config.yaml
num_hidden_layers: 14
hidden_size: 64
num_attention_heads: 2
num_key_value_heads: 2
head_dim: 32
intermediate_size: 256
vocab_size: 26994
hidden_act: "tanh_gelu"
norm: "layernorm"
norm_place: "pre"
norm_eps: 1e-05
positions: "learned"
qk_norm: false
attn_scale: 0.177
bias: "all"
tie_word_embeddings: true
parallel_block: false
init: "normal"
init_std_qkv: 0.0143
init_std_o: 0.0027
init_std_up: 0.0143
init_std_down: 0.0027
optimizer: "muon_variant"
learning_rate: 0.0073
lr_mult_o: 3.0
lr_mult_up: 1.02
beta1: 0.93
lr_head: 0.012
max_grad_norm: 1.0
warmup_steps: 200
schedule: "wsd"
decay_fraction: 0.877
decay_shape: "cos"
final_lr_fraction: 0.0
batch_tokens: 16384
max_seq_len: 512
doc_mask: true
train_tokens: 84310000
max_steps: 5146
dataset: "wikipedia_en"
Each number is 128 + 32 x the weight over its row's rms, rounded and kept within 0 to 255. Layers, rows and columns count from 0. Numbers have three digits each. The size before them is the row's rms in percent of the matrix's.

# v: layer 6 attention value, 64x64, rms 0.149, rows 36-63, columns 0-31
# o: layer 6 attention output (transposed), 64x64, rms 0.401, rows 36-63, columns 0-31
# up: layer 6 MLP up, 256x64, rms 0.212, rows 0-151, columns 0-31
# down: layer 6 MLP down (transposed), 256x64, rms 0.0937, rows 0-151, columns 0-31
v36 083:091086109118057114128143145130134135150157118192113157135125132102176149120084100141143104140118
o36 079:131208082148128059117157072112114130110184118053102169122108128148121146140165112101110130166129
v37 090:147099151126141141112136028157156106112172089142140167100138053109132081091105130138133131113144
o37 076:132162112204099143124086128100160167160143118102198084108088169111135170159137101165150136175087
v38 090:106114112159165128167088165136125093111124168177135168075081103148123156048113108160136120198075
o38 084:098085084107132080124140076161139152153149157098073086157117111163076111126144156183150191130108
v39 092:081073175116162125199148087150157079109162138067133144107111183126108157172102096150125091146097
o39 087:138141119166133106091106085112182138100125106153172142142142170062095096096096190118157155116166
v40 084:128132097114165154114174081090115202137078087130120170114129121145167102124106175142122076076175
o40 085:133111202163202163142104129101169089127129184145125086143085090100093141095140111112138120104119
v41 106:122148089182168169137161108150128118117090085160119146091148141153161077122130132136163050141132
o41 090:111066170149134084113133120061184160136128176090106142168088121119120176118113100108123153126130
v42 088:144142071086100179082114079141110109085150069183168105123108112137126130151104141139123081137139
o42 082:095157160187107125114082142173147116058130146174132106139142171091177145159065203128093158188129
v43 100:124143084171104085068137061131105167119142118179148090150169125084125113147175155124199114120130
o43 092:146090167140147123120084209156156108134114124176129085112108107136166177156157127060154099124068
v44 090:128103143151165088126132200145138084119080177114174108139082119131128167087098111120131113109055
o44 080:156090090048105071064188078188085127133132135158107141159132141099104124077169163158169097123184
v45 092:159134140103131123106126090146133125150080098185102140105136113111090102089174146131117128155159
o45 097:065157165176127134146073184169109089142133165156100145155166138129192129129108163106149152099128
v46 095:115159131182131128109100178147143148090029101112139134043114155121134185206118144115128110150089
o46 092:119099149091161125103202088144112105133171202132132084154110099136147090152120126133126082128118
v47 093:154147091104161102109128188045105131143038143114147104103120107124110104158121135112106137116152
o47 084:103119133156139135143170197132086087152124160148027166154102116113123136140119114187087092120146
v48 080:122081073113095149091164184154120132066134079119155118182133132082158153174104108172144143110120
o48 071:189147130113121078129131066090101058153114106158132128094176103139140123140121134103092137139089
v49 104:139097175056149074149099109125134084163139154131109185091124144117111094128137124071137065166164
o49 098:084152109142138129163124128123140093092141136187078155157163120179123106140103139115158147082178
v50 092:162128145167161131157184096140064061116086096155114049077134159170132117097129129094139097120132
o50 083:148123163141145112147132114180109188130137185132076103124149078102154117106186109177181155104096
v51 081:150115130095189120083194121147152130095206116110143171124145087110108128151150129175148112081118
o51 075:164135172155074134155115148082136130166064145126164147085086164143143124119116124185099145140122
v52 079:116106161147076125149142081207183121150062043125145136107134141083170155129147129084106166082196
o52 066:159170146131142137107091108122110138168174149143140138147127117158179102103137085068130145120078
v53 090:131085117130142190178115158108137138139086147151166097079090180093106154115199124101111148098168
o53 089:117119129156172089048152163097125141110150162127085207199111174089130144096120117107113108126101
v54 104:180120123093094164186102170169185111126088110143095075099134093117183103101116120162136108191180
o54 098:075176179178131048146138126129152148100173181085120097181137179138151107116092123085167168127106
v55 096:143108125160079121150120131134078163135110100145156102079101157126113117177098125200123146163082
o55 079:132157158155128082068128105148093131159212142121109170094113118077113127148170119105076078159119
v56 065:106174147160096127098102092191140131127189116068095148105167162126173144107082162166164068111100
o56 059:122100121076110139094114073127161167097122143069194091090081136148119178139159129061147117156140
v57 070:078108140173123178084133085144091164110069161201106188155090139111108163159163096160115138144118
o57 065:173170099099148154128129143126094075128155158065152159119142169122157042179121125142098121130156
v58 102:109166114125137053091134108148134117097179135131106124140173147127057180134110172103121138123059
o58 100:110113085074117151127111145210113091155104155121172143069145083125123160115154138173140105127158
v59 075:128189075153173163120090097129166101139111164088151129125129069114168114178111173131144135135077
o59 077:111105108142097104077111150135106108133107155114195084143125167090146129147063118144165073154152
v60 086:091137141158166133101148152159142115119091132110161137126113193151158147084113118123125081098070
o60 078:101088138102109134076153096156096144070125168146114139175151167069126118085096179132156082134221
v61 093:104152162050142080146140132157160090130127118103062108165147167133100140158100124181126127105117
o61 099:140142103122070131114062078080170192114117099159157204123114118118133090128128124141108182083131
v62 085:101143126119150149086078179148111109104131111157116142163154129147110159198162118129151037165115
o62 076:134090143086126099104194088097159127100137089113201072141123150187145113143157145072122109083132
v63 069:108147172164166112163092131182174130144108154057070159119135121114161167124092166135107109080118
o63 057:152165067062135127119117088105133147117092161084141100187102175141138090131115160072183130118140
up0 121:163156119139100151086175153126109146142066173111122115103144180084122188107183064135112118137138
down0 104:138118121113112069117076126090118158093138169146126137141144100204110124129139179174132142166129
up1 095:087149149156041081136203110095108162137142134130081100132194084166184109149109096132148128088093
down1 087:078219158106082148085128103074146136217122156064163141100107102107145154121140114143125156112113
up2 109:109137092091156107138125153142131121138174147177125186137122123178098136162122150108163128062114
down2 102:146080109145106188176204126100087137100121154120122112109094175072146142091107104130106134173200
up3 108:119120168122076109091112085056130127111081163170156150078156151146079137084118076146116113085171
down3 092:162137081104189167135125113168113082119125146077128152099147074121077141118177147129128169162138
up4 114:122163112069149144093122164115114114182135153126060195126120072135159173096073154094126100087107
down4 096:112064132026143120076182164117138127180196102082145147135147112135136098112127102091166142137153
up5 118:105150151209153134101142127160129080094125126167096138143145080095136152114099166132097117122160
down5 118:087155147172132120127114132102180103132119116085112140133113174167155145168165111076087142131149
up6 097:105128150095109109136081090159153124120130118156139116167157104076105130120074139132167061171180
down6 110:123134161138145112102093132110199121133136072097162086086190122165142074182123097079100089145114
up7 101:161160185147115086126063107104141121128109188107188123144177153114173124133068129100143146148140
down7 093:121108097128086104172087160182148155123136156142164155085119105076183127107087107154126059196146
up8 110:168077135102116155142111126133091170153092134165154125094144106203133200136191147085132096137102
down8 088:172188158201080154141165089182124175149175068066143127074130161132141077096129134126141138120156
up9 088:124121127109147112134125128155164134090154137087195071195160149172159119105121134084124170186108
down9 085:150144094203080163116121105193164116132181151127134089129092110127189094085102129137151083109134
up10 096:152098125135160138128052172136184105160089151116155163079146114110145179150102115175205110182133
down10 101:153113143101172117136089191162152057144163077091101115116144059118128150125157160134179123162128
up11 109:127170117169179148163155067156064096083155157154121127132158165076117133060145128151100071105130
down11 096:196128143124112110092167111139133142200071093133131137112194122187155118117123124164139173148099
up12 125:123122166153160115144131165156098128194175109157105155110140094161170146139114115100143121051109
down12 150:105166081118139146108071140131139145122161176153173126128102053154108119130131155134112166140123
up13 109:104143145150140120106141096161134118109116127174128150147154080095141163117165106114162160140145
down13 099:118164148089119154110118114099116091073106180128179127135136073152078149148157104065149121092126
up14 111:124101223162112112128150152152099142149109163143050137161100105129131207101108142156141117108134
down14 109:059133144139163087141125221087151132162098091112127110145152078131132121174077154111059148090138
up15 101:160134125044136142081112080099121164121115102075148084114179143151155110081121126076128139091154
down15 086:075124103084195126138154144156154099151196106125120170129104072110094137082138118152101100168090
up16 086:133098157146099194118091108072167145078090133123199076139141089099144141116083126108121110111112
down16 116:105099124139121185162156087106144126068167136162105081162090144104083171129105153115122077166149
up17 098:097137129170147077134126120169115120110105131192105165158156137166147112149111194164159169072076
down17 103:138144188140096122095132116090124164146118135144164120153080100202172133095133090078171157054212
up18 083:164103137098164127151116125174081102108167159218156079103132121139097083115082132114098107144116
down18 081:143150112167152100137110127165095166117108117120054066101132086100082082148148131138142147143128
up19 086:093105109068190100123089122117143157130110167129121137095171099126147096127159130158127118175102
down19 107:185108117126138142112139183123120116179090153165136118138123147109131142118093153194164025158098
up20 063:080153160062180142149198119143126120117194142200128096122143119109105151130108132118158155111097
down20 063:130157158102075158151099051155121097092135131125123074131121146165100175139070131135138083126143
up21 092:200138121138129094093109130085119103118146135145123118047128144195152132152167099157079105175085
down21 031:131116151136083075104096117082126134140129204149173124108120103164122117092159168153146127152129
up22 089:149177142102125141153180067141116140103152161131099087084090128084159154069140091144116115170144
down22 118:125159069149134142127092102160139143130140165112113131141091124112167117130058086191149142143120
up23 108:172129141104172108110111101113153190095113142117160081113112186203138125111167135137113190113105
down23 104:168117086072167105115155090124090121109151117108070121129192110139072190205124116163080064117137
up24 097:111061047136180090102124110119164131156144119127140116118173168139132086098159046087142139133107
down24 083:066115132166160092142135112140144132130101136144154108070046080096144105074142089157156150119095
up25 079:127134114124164188107084158126139138110157098098174106075118122141107173123098126167091101156168
down25 070:131142155176102131169086153112157132150149078111165136083030138076112120137118106091096095128107
up26 105:116122159154112110063143070103150088134070138098169123106129172070157164120133132143088115175142
down26 113:098156140118140129108185203174089109111101103094094121158064164122163181157128149110136168135135
up27 101:100113130102212129102141155156167104090193052167122088124161106125121094127108075129115078118111
down27 069:086126131155100137181116174147187094117111089167145117131170156077177157154060111157113075124142
up28 104:104094113122166170180133117162187119098135179095112076123149132099155123141143107132100152160094
down28 099:159093152119159138165146081093138096182151129126106151075094112193133111184145143114081160120106
up29 111:125106114129115122118097092122118174072134144114134113153110188145170167104185126080147100132091
down29 092:078092136183152131100101099152145147130166135093148126156109130137150153057150152113154100126083
up30 091:065150157149123124145142142089074155170143147119153128180103130125119131136130039109166120123129
down30 118:128120093133081075138140148121142101107136131065119119093141140073101121163086092156124138166173
up31 091:098155145121130168199124146165091115091094146185097121106129124091129156099154145152159171105077
down31 077:111132181099110180058118061109173174132098209174120144145094138161115159158165098128148127114123
up32 105:096112101115166095177112155125116075192090142195123121074124162167137187134144184069161122178108
down32 086:119124185088148078141128115136139105111185143093157064140128172117134117101118133133150083139082
up33 105:085128136098151125177149092137114104102133151160089160143145096176177117114192038123141105152112
down33 106:178087140129143053167099091175144099143099120182171144133153081076178136099093094180116114159078
up34 103:115148149107188103180173098198120117099142145128131073097109079163173150105176119131163058197081
down34 097:103152168118139155080130128126139082124162179127129128097145109099140148187117032153094095112136
up35 096:186120106100137141142087140105133174070144170120158091074131129103131160137165097100166107100164
down35 113:165125112188111164139076153082138151193156132134138128112077099166133113174147115137131076149099
up36 081:170164187126140121131112091108080109159156060152142164106197103076141135108092106114106117121123
down36 110:161115147126097179128119118160125110108133070188191099128134149121119175081129170077174106133143
up37 115:122116107126169097109098079139118058153138166115142154132132149137155135148163089124124081123081
down37 096:156130123194111132122175125167155100112095108094148151116083117121151191155108112138111105142044
up38 101:092125189082112157131192108132077057095172170156138146208129084118140135115116142108128138157105
down38 085:093136152084129137143139053101129109062148166103146101095172109170112099088140142103124091198111
up39 102:124144172131184120168137107068122090102079104132157155080194108146169177037074166102156131120070
down39 113:172150144115173111133148138094121111161118093122071087155112061148118074101100129106112144085157
up40 111:098186101155046096138124111071138157143121192127090122140170082103141145085113108149179133135072
down40 118:106163104123174137174140108115142094169136179180102132044147069069117100128111128114158115195162
up41 106:146179146177112144100132128120126111058137168171145146125153122096189147149169092145107057100083
down41 088:133117130133135153080083140081156184068065116107184106099104110133108141172131127176135115162126
up42 102:075110180170134167085121097111084066098100173136130156109216101062105128110129114101125118138107
down42 100:176112111113139149085138101144111157117108062098139188066096170146153090099126151079158114106155
up43 098:145119167119130153183132178103141131130120135076081127150194135130131132079132203137158156136088
down43 086:171134073122091092137110167074169197101142130126129153120173089174138147145162123087137132128132
up44 117:179130142056121119074153080111128146143141130110113101090159104206148127150170134092132086109123
down44 151:140137067112136129055124091080106089146208189092101180161108169165046143115185146166128146090099
up45 101:145105096145081110086114173090122161096040153191085109131126174143146132113141153115183191128073
down45 079:104115185117144152099081118176134080121166115071168126124119091113117170133110174136087130106140
up46 101:108145127115167116107177106167127111128103065157122126189161107119136127121169182164112061061137
down46 107:104143168122153097153128124071129161198212103121096110104067098114090164115143136125159082151138
up47 108:125198153123136130110098148091104116189170125133123190137154096145169165095167111115165134042101
down47 095:120142109200102124142138177115152142151147117110126148138062146122105094154114114154119109148100
up48 084:160101138110114125116153142105132108140097123127148077156143108130140189105083123141126161227091
down48 083:117113155130081184105138141124144102139170123118119110138029148098070184106104115087120108094129
up49 102:158148100143157149109133084157055113101138136224135182077122071157144192148107173145142149067107
down49 087:163162113131126128112146150122139133097127052101073128113154048125119110114158103151120076162162
up50 103:094148179100124088189108140172149111145094133054197100115139173071153080177163147120153101165163
down50 087:125082145103166116147165102133104134098080121098073070107147188081109100153167143191102135168192
up51 098:128154166100136063111139103145097185102117094129072110140126214183148089108152139085110137130121
down51 090:120166080116095156136161161133145112086162136094184114109068202169154143129179108121118153191096
up52 123:132167158137116108197128145123086115195157113130150177103157030137129154136135109088133133072116
down52 115:123143112186070176122120163083097140138156111112142160118090157171186104145127144147089139128100
up53 098:133112138100073159136106062114160112048081154157161092135193133139127103077139119142160137146185
down53 112:189137080144120095132137095121135073149175172134085143130172131097098127130084197142118150096139
up54 098:135092164139130166115131057125118155126145139137160107151160143102127153100147159042122134043075
down54 094:160134191087179110169159088162141114114135092095112121103076100086108118165096124185063091148159
up55 105:168121143129162133171134103126124162131139108099141120097140139136070159099234077086098126076122
down55 130:177089136129093090142137102104120180147118135177131117133137122187128097151100123235158150148121
up56 075:095137155075131094122094151203103183100145117067127144137180180113166125092136130141113166113130
down56 067:143170139091122138201142105149079109121144148088146134172105207101099099057136121076174118151174
up57 121:159149072143080144136140106142103168112081086142185098102140173129138102127163112190141147097132
down57 124:145107135072155088161138140105090161080114145113155181114141156158157127098180086110131099149192
up58 109:149079125128167121190090142134088126093095125115153166168109205068190137123112116098097128156179
down58 111:115109142168097117077213113120159134105051142129134085133107192129142161160088181172177183148138
up59 119:152083163116100171132123132086182140106132106051180129166193160109126133113074131150117106120159
down59 121:176117161159092192197049163192175131116165114124166090138147106081156121092073133128110108128113
up60 096:171145152120178152126170123112075168107173111084147099110136155138133178147162172140130081132097
down60 118:173157075130107108102099073133103142121105137171164091097112121133150091109124165185139172096111
up61 106:184089121114108101059157103167163074076109134154134140126175147195103125096161097131138126094139
down61 104:139142156108068133181164131162091163132106118136111069100166168066060164132112118182119128146132
up62 104:124136184130107146138120114068088148183151092169145181141135087155157115072137086090159158056101
down62 147:122191180142122147096107151139137158122134137177139150109096063144145121160047162170141122107058
up63 086:164096142070178159100175151103131116062142186094085108131158160134077181132142116089089091177160
down63 095:128129113168113161123116170194125180142073168146121092131097145151115085113137169166120193183102
up64 095:133145098162102171116095127106149147076148160176103182113139109154137176093114124148089150122078
down64 076:131148173134132149127187137134152149125157090130063106094108127170133127127153053085048107184110
up65 093:151061118088154141126146182124135124159125112140096111205150122171137097099152146053154143108150
down65 129:174111133126083192032155118157145123127124147179177109120125117132122145135188100152083068119093
up66 093:127092145116132117051141085104169103149122178177184171099143160112125123126109096134117160098196
down66 099:150095127095150185140144118147114171126187085057126181121077107141089138118200121118106197188137
up67 076:175146132136115129094132179161146120114147166153142178128145152099141166041139131151118147096138
down67 068:210126163121139117077145142148195191162116099139129121112086125106110150037104093105097156156123
up68 084:189091148131101081088085148075130052145089089150175142109178156120098130141064131163148117129122
down68 107:164047098108170136134158130125163098143164142155129129125086149110094117069148096142113100110079
up69 097:166150166108114111138090145129176172086092131159161109136158119153155123076095158171132133034114
down69 105:158142111124115092079176102195173096121162128108138080115075140096089161119167161087099154069128
up70 103:170176106165097118121122098115123154086119117127176130100127084088122166130126082163106107106148
down70 103:147107112089139158144142108154130138128107087113107115104121182102121165107098081202128093139188
up71 105:187064170095146102141121151145156126090209159123116102166143137128137143106185088101147120141098
down71 085:159082168124147107127150100108103105127161075183134127135152133139133065162140116171099164117040
up72 094:159100151078143105124103117135097199157120149136196114126132091143148174105114125135167106102141
down72 111:108152077137090108141136120185170153122147154107109141151105100159124109098159165113120145082165
up73 101:082155096095139139113123106097097137140151085130180175116142093147173150127154139100078167096106
down73 117:148135102161160151151116149135089115079099113209144118109150090169099101137144136152125151156128
up74 107:107127145078113106119068110152115124127034135152155145123183106144132109123144148203088130150121
down74 110:134122156103132127063103165195141137064100100122143079133147142065119112098123163148141109135125
up75 104:185140097076177139154111117127148101148092163133186095044153068162104079152183107173120121096107
down75 091:129073166129084099104143166126156105156180140140179155138073128114125137125060133170122135150122
up76 099:153124085128117169166131126079089109141100082102150140054134133164170101137105077195164108118141
down76 097:106145145119180158136147154149127081188155170222101136110121068153131110108139077127132103152100
up77 097:135112117135162167175107126130140109183105118081114100116170122083074182162165174149083183203118
down77 109:136239121152137132097100076118122137137170165098174109131160143124145119165162160104111124088119
up78 114:131140157156186176081086099126102141147169132152074132104141080188093128120205121123141123182117
down78 110:130090101123084099110204149133151104078125100075115131161165207198136180162114151098113131100136
up79 103:188116127115165128086074139080162114135104118139118151088179120143161129171125065126058132172181
down79 110:108189116119102164079060108135205167122186132156087132099110096186107153161107089119074154118152
up80 103:160131082122152098154084132140115190099071049131195140084117111176141160084134128084136194113077
down80 100:132105136157160107104151113194189131141189097175111114118091099097182114169078115121128134123138
up81 107:121084083100176133067143093056150139159151160148095147120136063141147153091142121111092130147168
down81 111:095098152141137152083163158099125133115163129076129095121096091101122073111131100159120087097168
up82 093:081148213184129170132133181123134139143144115129114091084100151121172124151133125097101143123103
down82 118:143098109108098059153157114138118158090085065092109211147170107172122134147113101135119170089153
up83 100:141183104146094045098136109091150096121141107167163144157133094111084148123168141194119159120150
down83 080:124091099108090111156104117108150128164142157168167119102085108086096087160132119105150214121156
up84 109:144106148120131138068112086089128139100138128112101148115152081200124136129183080115122154091161
down84 162:199116129132168127097134093157149095083141116058116120126128171128133131143173171170079122150136
up85 106:107140170184123129060120212159119127122110132161122139133138147122125143142134067144114126059124
down85 105:121111146133142089091142067147166077137128122095142153152113136083145124131102080192109087117124
up86 117:155129098090158149157147143083102132132133137107145049140136091138132152085160077150115096188069
down86 099:094138111118076121085127138161145102116194169135104102120083142169194127086174068176102165133097
up87 087:139106123144104101103159146084156132174099215138143120139089093148104167140063138141088121105171
down87 068:161151112104148073109172093083152151121055060100159142143119190125114104168081131126086119114154
up88 087:138164160146153036122042131160151110145168160157142136115124094152165178103122125063102131143136
down88 086:098101133077155083115149168106097134100155122177159173137110142124025187129173154130148080157118
up89 103:171158152124086127167093099101149107122100147163148093143133139125147155159080112058118155092101
down89 103:151100064125146169150127109148167150089085116173139106201173115143144116146123142076186099063135
up90 137:126105161158138186145140186141084122095110161169059127109162144107137161115077089119121111109174
down90 131:125133145156146114068122110144147109121164139104104101089115135117154113115139126115061103091171
up91 086:133094109133087164166155172132157115146085155085102056078147164107169156132094149117145155159155
down91 104:166105016130078151117134179113115134126137095134114152154084144166134088218122143100122123085113
up92 096:078160103131110178168115076101148157122122147166097127161174148119162184118078126152130113159164
down92 110:119111184167090167189092099201128079180171168143143153086069116110199099119138106126133143151108
up93 102:172056131122181114078126110139117115077151184168122128148144114066113169127108138171115079165125
down93 096:136140132162108116101100184095112185146183083119134125092107180163076122162177097172163128152115
up94 085:081102150152173072097102186130131169130131137140142124144116180107101164176046109111119092152105
down94 074:142174114130164112116154188099121123161136097110074093132104138143061158134130155161162072098096
up95 114:153118147076134146150161039075155150080165159094113123134127147194100115124172132058137156123116
down95 092:157110186145108148149114114074156113146160139130077154120179151144149147091162119177124094128066
up96 090:142140198155140140052122150099132142087115107146173118163152152126132078118100120143123104128093
down96 109:129077065152166118141143095078145074154131153086134172188062151093110095137126150107167107164143
up97 094:127136150162141169141154145108093136158141125155115156145104153152104122109171077044153155083118
down97 106:096108157132079139113173158147150169122119142090176141049108129080168080134081110181091096123125
up98 099:142121121148190197122128120147134115172100131140088116110152106166141098153190122144098149154167
down98 084:143120148122140114168116092123172075207158168104084119120100117082121151143136101055108131190115
up99 110:122120162174126086152056156095155120094073177114176106146148179096125145158081167122111109169092
down99 093:092103169161150077185164150128120102134074084083115112096139072090093127135090141159142095113125
up100 087:061194131144115151089081120138127200110103086112168109127155137113169190095133167129125158089102
down100 070:152102178121174066163162172188153145145155144156103109114126122128117056085101106127115155128160
up101 113:130191181136095143108124119071163181112085219134102119171124118134194163090123088137146061141159
down101 099:051086113155121162171106155172157142152124124150132164128084124136108142093100110164138143130192
up102 090:100135122107120139147155133129226173094125104135086100095145176080125052077068143151120148188183
down102 086:123122056064140139117103155111189136134185108129143091078093155151128138120145096109094112130134
up103 095:179141080094116140111154107093082117134132060122219187127154094138173105152145112144102100119099
down103 088:150128115127167153066132070131137213066137128140110067112087130131152136146185116136105137069100
up104 077:103072098107079130112158097122180119147092165115163110151133129119191218127102137112106091128140
down104 052:125132165159137159167084131058129132062100145113160068116114134160170122118149160120113123151134
up105 089:191067152100182127118104143108103081120155156121209122078092177147122168126103145113101129167103
down105 077:174128165107157132176102150107087084166171138096093157102098125169097075067097121120072173142114
up106 098:091090121130196085131132126135161180143234164105169142142151071081123121111140175134111138181126
down106 099:098113100117106106164080098123160155119178134098126134105148165125117138188084194143134123149111
up107 124:150137131109141136042120136131098117133168091141131180167148125126127136173101120097150165100116
down107 101:081124128082143111154147154150095089099115094103180107123191138109148168115146151145151112095134
up108 101:132113138087099129137113156119103122157051093157160155118152119075136140065155139191082154120112
down108 109:097130142113193131112128134107153169125107159106108138134077148122085098158173094152102162101102
up109 097:147091103111109170132121096132149120132176132127097181142130108153109149097158151143118121043154
down109 104:140124134135142059117107154123137216153167148095151156154078097106121115139138090084084144096135
up110 096:134113160109193100190116132084139154135152182113123138131116071085109159130139082110094134137091
down110 091:161127070090085161122109151163138141107166120147157110158086143134042131125152159170141119136152
up111 115:107115115124139178167111144156096091132129149136123062097189138124146150098153100152133069203088
down111 104:123099152146135118132159068098094127144105129107158149124178123154174101113092100100160191179133
up112 086:164084121140159132124148119173126096077127088114125066156147192137131146115137165086172167163104
down112 103:203099115161132154112086154163149036176116103136155131148084141127084119091125156109173108094132
up113 088:087161114075139143069162191111135151142111190086087109154124100109105146139126112148162146146115
down113 086:089126144049140203102097154152118122117128154140098140121145167111177129132141133144125127189096
up114 079:102157108179158111127172155116111130168130148125136128164077152081191157071173137068145152106093
down114 069:141109123203093132155092164128129137162156139098097077142098140125151125117129080133102088130137
up115 093:150122174141104149156124167153121147131209124111095188101087088153113114124175095083136138116084
down115 095:089177105141092071122135133125101113117114117129089149102061117173125135129183161146061207116176
up116 099:129150118099123160137140055137052146117116149134144095168138127130123111123172118127077202168065
down116 105:085128181153121135119128117072144055121095168095165084175187097135158163164085110107146122133126
up117 105:092152152111138139069127100125126118117156132117199123114131097092140117146199123132109066153128
down117 081:129106129147060114095092113124119145131159141130145114152110147179110090173084203167126081172158
up118 098:140103104109185154098128179157090140130079103107175093151164142172150163133150150155149147113114
down118 094:170200148199116165150117083172171085115156171142130156111088099098191111090150086132107084117090
up119 103:140123172144158053129150087180129126110126140164171143115095139119130225114109130135122115088120
down119 082:170191144113142117093147155082117101125055089105121082099179127194160081156102107132088143116144
up120 095:185124173087175092095138152167163126084075148157172129098085124171084133112127166130138189053178
down120 090:134152121139125140111161127117109081091181123098176130105142157173099164139128169053137133099151
up121 100:093122125104149101157153060131093165137074142120135114149106167168100172160132121164151126142157
down121 107:088163101102155079046193109081159132105138128131183173114105131174196105139098136125125092118114
up122 080:200119107092135115096162177132136066226155179093157057120135144148144160138136121079099112094088
down122 077:164144117103027158121101111098100069108128103168130132152123217141126093156166135111148136095099
up123 089:124066111099142128153120130179079084142104117127146146058082095110153179121166129158142117109136
down123 077:087143165153108145093119174135180057138134125135159155137053162136088112172124145080192128098150
up124 083:188161128128138165100078112144151167107115106143135124146175113075128160064127118093152120081158
down124 069:101142154101163132097079133152144124136137116177154110082113149107134133140084225103126104143160
up125 111:118106128174124150144116103096096110133157167144081122127221121148170159166142122088096118200082
down125 107:121079097113118093082153174143140133184078121108139147139076104148101135122163117073175196099118
up126 088:083142094126104180178149127145159199130124098172099110104138175188141140096162089124161076131090
down126 115:056095189165078134189117159163122131124163121117117159077111135123160124038135128104154129127122
up127 100:155117141102110208101114138089182162095181160083136164098106111128121112102208128149103077140129
down127 091:123113117164172154133116117146128088132112207160074113166078076118108111159140156083140136100196
up128 121:123136168152155118164135068052080170063073117108124147132183104144129127126153092119123141136098
down128 108:194114101081121134092086122130112180119125191120140112068181222174144130160143160142167133091127
up129 084:138120132132148085112118147150063168105188092123088127073155168180153151119178103082160064208068
down129 066:115152110119079132156176171087102112178174112169033149124110171127136102105106129067119171210130
up130 075:094165176153121142115070109144119114171156202152128122091125127072142071105130160063109171122115
down130 145:131055218087099121171126130091121117113091130122113092104157162108114048145102108134100093117128
up131 108:173143146088143182177098141122113106108142186124156143156165110136118117094104149119144116117145
down131 116:128121140158127109155096103168136203181129142180127076138166076106089144148113150124102104176081
up132 091:146151187123107179163079138117107187146129162119102186118160111184143106137119173135128096083135
down132 103:122118120230140123129095088118147155145140167125110169095045150145151091171121112150113104140089
up133 105:158147143177145136095187111118152091109077139216138122164123074082135141158100131136110083123139
down133 095:120118104136115138115140168140125140110076128134161109120079152086137194103153156109082130081242
up134 111:140111153128181151186091128083136131141135047106184100115119161156165132104110057149167138142082
down134 093:148081148124170145120176157161106171104052075139116128111158157177096066087148140128104047157096
up135 105:099132145146108153086134143100084185155119180185090114133067162151124144123189079124122096115184
down135 106:081146137142114162088191163117157228124164162181096120149053136143151075118076135129114119069134
up136 094:161120105103166121083169161196100114138167095113160125093084094077189111108159070084067131151128
down136 074:156111130195089093170096177155155122086112124163155064137103102147132145075136158096059096148167
up137 104:081066101159122106107161134129112192118112164142069110064164115095171130130162115117111171159170
down137 068:156096134131153103112153177114168195090109130120191101082129066096119119093153149126133077131150
up138 092:122224124118152112089103144128102159109168077141162127114175138153138135082183164112149158125132
down138 111:118129141168125071106140151111127127171145154099184157140119116108173108142126116098131119079100
up139 101:105087180148134160195091120101107142110118149181094114131135113141103164080137094126084113143123
down139 098:153135184149130091076123156113161112168120193144156054137071095130097102105170141118191127133115
up140 084:099070201133107107097109147140162150154116090195182161097168155131114160155069127130106112180132
down140 097:130110105138166154183163116120126109090093154112072136166027106087092115126132123210168136143148
up141 101:197095153138137136093181064096104109092147106088142159157152155091108140110094074125139149159111
down141 110:114161170091159163167124096108132144067124138167165087081175162144120115102107155114109142118128
up142 096:097128163143210131116139126110118114143104056154105151153152114147122156119133152112037208103087
down142 104:077149130114143179165181140146164130162168135146154140108137078084129142055082139121095133107126
up143 084:085117161160147083181124169040122153110085131131136128152142105120091184085122098146108109128076
down143 089:134185103088181162169153123154177066128151152179116131138173065116105121134149146109127109133136
up144 109:113165159182128076155109151094122153176094084167134172119131104139155085191146109138117155087098
down144 101:141124124148098167141126088170114167160193150145097107144089087183140167136108118089157194039160
up145 102:145155120193151089161097145104100192090105160194121138129150178205142078085153124094153179087089
down145 097:132089112154105084123103111107157131162132079123063167157163136153114189173137139121134167108151
up146 105:166115137106167107140132124080094164135120110137169089179130165104107167063139124107135093145138
down146 120:096081089076128099128172118156129110128124152154110089173148099152124137125141187141142122132173
up147 102:177091083066172104169150067111143097111135145113103152151129084148116157103126141105140124156136
down147 104:150064194104087119111169105086169152223125158070118130145100102124110127153179140123170141150114
up148 092:180131123100164171126108133191142156174055153147127095194136140123178095081103154138130151125111
down148 106:135194111139174166093100137083110087119201140074119125158060135192067104153148133115130143104101
up149 095:134152175093150131140142134099074126050100187193144123162111117085153124192158140082137153180106
down149 093:099128055102128119120125128140099142060123146131111097102129158151107165142097116153136131130166
up150 095:141168113113187152128101176113137115140123172155164142177117100131153060116120159055079124086114
down150 092:097170120158094141165087126163160141136182141110108116142146082122136171206091168137131165123087
up151 090:037090088120089154106165075164167151068129104135181133153171131085107091097154120077148180100139
down151 101:116120108118105111169140115122143065131118219140172131104104126139110110140158080106081119132165